From a checkpoint of a small transformer trained on Wikipedia: LayerNorm before each block, 183M tokens.
Each number is 500 + 40 x the weight over the matrix's rms, rounded and kept within 0 to 999. Layers, rows and columns count from 0. Numbers have three digits each.

# layer 3 MLP up, 1024x256, rms 0.267, rows 965-1023, columns 224-255
478552496538460472513469507543556480493450573571541525492472501484505611431526518541579485473480
464429562438506488531517509486535503520523500516453456524541464581537477513504489482483512501506
483449499540518478508537484507524508445469488530471443572485499500469522493546498526603510527547
482425534556519523542536454520503493511569502506472518528465550578481511469521482444454480452529
463485488510430460510514578489542530448549550539528523488446442505487476422498493516551531460578
514479501512458495531527477488463510544535512466458531461514572517489465531504574426498498519479
422429577448509528495562557465482456535522481513499520489441503464527459455503516477460478510543
507436551543410495517511545469509519470435391543521486410438531502489463472501436529501556528558
486492428494524487473497465470507532494437489518508431528537473465501542486475535511484520563510
474514464559507549520516490428556416557441514475479515415540591463492547435487512477495481520562
516475475448505514481547474532458462462512520551532500514457509478549542544599459520483433528488
508516476509474554512416467520500471468513516500390439510517552479446529473498600334519580536487
532556504461551419462468484483517456514478469485498544566501528492498547607488485520502535576521
556513442456550517473533522541512570550527528491522462502436568467484419589535461456508495538521
506477528560535506465538488540536468442534546440482529566492496508498517510560516494510567506504
517502519539495506478404523557537499538519468500523545438576512476553560479596481554461499396550
450442529510490453534545477501566541477514505512469486584495478520536521525562467494519501488489
554521515508475470486473532557492533511509501515523506496523518512549481470503523519543467503512
508551458471515478495468444456456452501463497448442566489493458484476499494516553473470454461452
533444520537453555504450508551564605496485516480567500474441516488506555428522366511516524517479
526468515561493526533528505538550469484493486490494467411553480476558472535593542505475502567568
525500608478511441422476535453561453479448447400457483507555450461471527479567469490500447476472
537534478490465519501474435524524504499589500464540458452506437527514499500528474499504536460548
510552550489560469534509554489531455437453496488544448525519535504477478471510462512481473485521
477548447526509490405531570424496546521429428472572458542527457438477514435487458551519573518516
521447496494552463494521467480599491489565538466486516435542484441475426512539520538472510476513
505435477466482494542483447520553494450497483568447501498497542504483504510461513464459537488534
523432550581482491485502524502551482439540529522538526486497417470543451461527449501448536508474
523509529356479457519508508448525535478522505579422538607480470464459515511520481469499472487518
502443460514454524529453484452535477449542495534486487505541517462489447429599455451569525539470
510542452445532478456476575540512540445556528536465555468467556478504501544463531527507520545459
530468481517514457514508480499505505493533513580436569496510449469446559399584483514511468507548
501521466454491481524485528442511524432575545495544519490531511495484488426505595472501549488477
481531482457472513515518533576537450436491467478513461410536545516501495435515551463473507444416
501548483527466514469475509474523462527470448495506536446556445533495521448585522469514580535564
469501478498388515540505542532560549461572429467457529493504484474460542518488548479467482540498
468532581488495527496512499528476501524499465528553535496510533487538530379466579526521504495499
438513491480487513494543471499425406481508570571490493437543539469507553492446489478463502441448
470537486605444522485505500529574541458464530459500444473482505502453552505525480586548443450526
414514529371540508451485392490479504504472536413441470503453424491490503524505528481572528521508
512457517449433477502558557494492482419483521522587539464520529499469495498533489538532506498540
486469499392544542527517526470529498529477437516477547507529482558521542480540437546542467501459
497418550503485473428502474440538538495448542450505507559413482440513526541501504514461517541472
505474511582456498565465503504482520489561538451490476467442536548506537470501469486491517600446
441489478432486504501542592562456456460501529485502492459491497508535483498514525488521571494519
431507486582446531418533519521540555542517493492525533475458442475530568443515528493545493469390
429490574562497505503515471535525505479562492475479523470531491527474487504492501463489469501522
417450484480458481497450405477496459542502468501502570488468555459491564479511500495476488441536
491517505535546547462503546557447505516516503525513558481457484428550576529518535468532473472458
547519451494588505500540541456538511511461521491529437491501539518542434457520471480536520455515
503543481467470534522556474481511531530499421457508562502492496533507497441502539427524512523485
547540482499495490527453530465517492505428468479458549511483458506461482504467421477493570507555
485438457482444516486518569464595455611478468433488484492542496558529455514553509451511432527574
410565493448465506591593533507493408470513519474476448527456453464531474467442540462467534579514
530423495490564608537485529565515475502486541450442570474547451498515529447533471455586509569499
510456517575418547470521519497502551502487463480532521547432470516448460448507579499502493465547
449469581483447505542461496538461540518494498434516536515457491536447521441453486565481458515518
488510507479505508443502481530510483385547482563416560541538535517537482522526479538603541433521
548505492463558536446558518544524493512514474461528486545486496523525505423435520524490447471498
# layer 3 MLP down (transposed), 1024x256, rms 0.193, rows 965-1023, columns 224-255
539466558471493491520505508505460516487517512505467490506549573568584518536503468521501550497473
516548485489469522523524458504507529522476531548470501473501496451479593526543526492420523497359
456492551481558556481469503470496532534527469476462537430515520563542462453523479488383517511429
451490473496456539449521476470527492484467479503554477526455508456511498545493510548543494494497
528521468486489525456457431536384467489468449494467510485500500510452542507525528500497464544483
441460505479499476572470568464476574509484534525410469514528608443552489531465486479490508455574
512539406502483504396503484488501506439517491515465472522515547544467476463516464491504458507473
484595472573520493490495435491486476524526514524546518502495500509431544562550510424528508551507
487530588526521512505520473483530480530532483525450554500489530522502494553462554505550437535518
519511472369445501548527580472484557429521449534501532528513436472526488571512469483542521520480
491520495481513472554466513494481577513523504515480488480455566531397429484480457471515514511475
479443533474541522553501532503466531505502542493500470527540566518507482529567454594518490458508
449480495452492483442566528513533451563508518507444485486451501554547434405482460498534471533507
451509505507527514505499495507506544488524511480478419450439537491476507477495437515492479531578
543558510501468566573586545482448524508474555518551524485470551483494610441591525475471501540523
501542541568495504509465511465524479528546496475528522494546442597473501454509522479499534461496
531549525495545430442460424503543513514550476503484501430509520490462455506407558516531471470533
448451523497496511510461486426487538441515489521591471581459482500459472441539452517449555467545
548546561519446486540450460510507443574457490549532508519541528423450547510518479499550497471552
434540477528525493493504480497541426581465532481444507468549509486470461492400531517481475524535
501503527446423474492483526479494552545463496553543476472480541499539506521502527556442449434497
541476445568422540523486502499502516492511535545581477493491481513503537505436406544503455438535
469549486518494553523526524489533516522517542479477542519487503501596528447504507467534487511496
551435458568501484430501433561536543576443453475538542528535431526463464510515544513596504484551
446572457557434535569560533487646542563517508498516477573452522432458556517505531505527465515468
523549499509524510568525545476440484462515486548503473552529466493510532489511511569490481416584
559462478512474446549427530466548506433447514483497508543525450551506517533443493515429592546528
536511531537597453506568447446608469496556492441421442501481507533466451443433531540489444460465
477550475510545504423505463542530594576495523425565540368507439436539502561479532560505516450475
534534524438554512474510542550513511541480496467546504511479541507541440485517574573485506457531
509509455452497508463576492494453466509539514495555433468553496428460474456532472505571480486573
465458493539507514544547478522495500528499504477455444528531471524539473481517463549468562476467
474516467486549555404490477435513560486516520477481539430514440506546511461536500493537551458525
485456498479514567404479483490495483489532512564511512515492495590464539419552544468519549472491
495529485511558460472528520529512481509508448515504542515474568535515557488490435516458496444519
542443552512504514527553494494445524537450552458477462543517453586472555539546540484504482402557
478457521540446541523592479459441512525501581455457438510498551488481494592443494421511571490545
498481517472502564507489548424478468538507466472494487552513557525471536463438514524465439535522
464535499390568456473510530580531470456461525485531527543499467563447538526474551457437577467498
425551500507540502481434589525460495532491439505471500454492487500523431497488517515437458513545
518516502489525435545469483534450423430521505542486545481485429510550509473561550487481520467540
483477581542531501452418426513433473489504467481457497525507492454451495490471535491546402536565
526501434477532586515505473456489527519507588424499453479387485438517524588556551483529532502537
433558532464499505453515479497530533502523477528446569506509481519441431458554486486454502503533
566517489466521464503442518481440440457503491555520530497565486398496436514487506529469523461512
480489464464552433478491511484524422514502521490519414534539484480447464433532487505432483583546
475502488488486426539493545491553514533565521483470486534478482577528505459453540489523556555537
581534485515566532519514519502479525534555524452520525519535521534519512511487528528504524542463
489499477479367449555403491495586501506496488549517470462486436498544453506564495532486481512468
499498445563480532490469524449512519488451421427527524442508476476525439448512508484508565465499
454526524517468505545499476515440546535582509473426478516590532452505519464589540549437503480547
491496484467496484455527458520587520567503513493492488475512424477420554515506423488604487522534
517510506426537594445496544566520484469436520623487543506500469495497497525500512508474495497551
582464517540382487412455503402455609536523462483498530504473542519489489483457530481567436424486
563538560472491529498450503461506471461479477522439534501556469530450487466485576523488474517471
514467442498491473587526466504572503547479486531477482533475542493476498466532463570541507529462
523465413501484489484523489529527411568528525518490538493550466498504474472506522417536578565456
456504462527535549515570468392490462485505528511480501533490497502495502454488499474465468544489
553538487563458452484546521472490511445500529528506556462505558521531510501496523485521457469465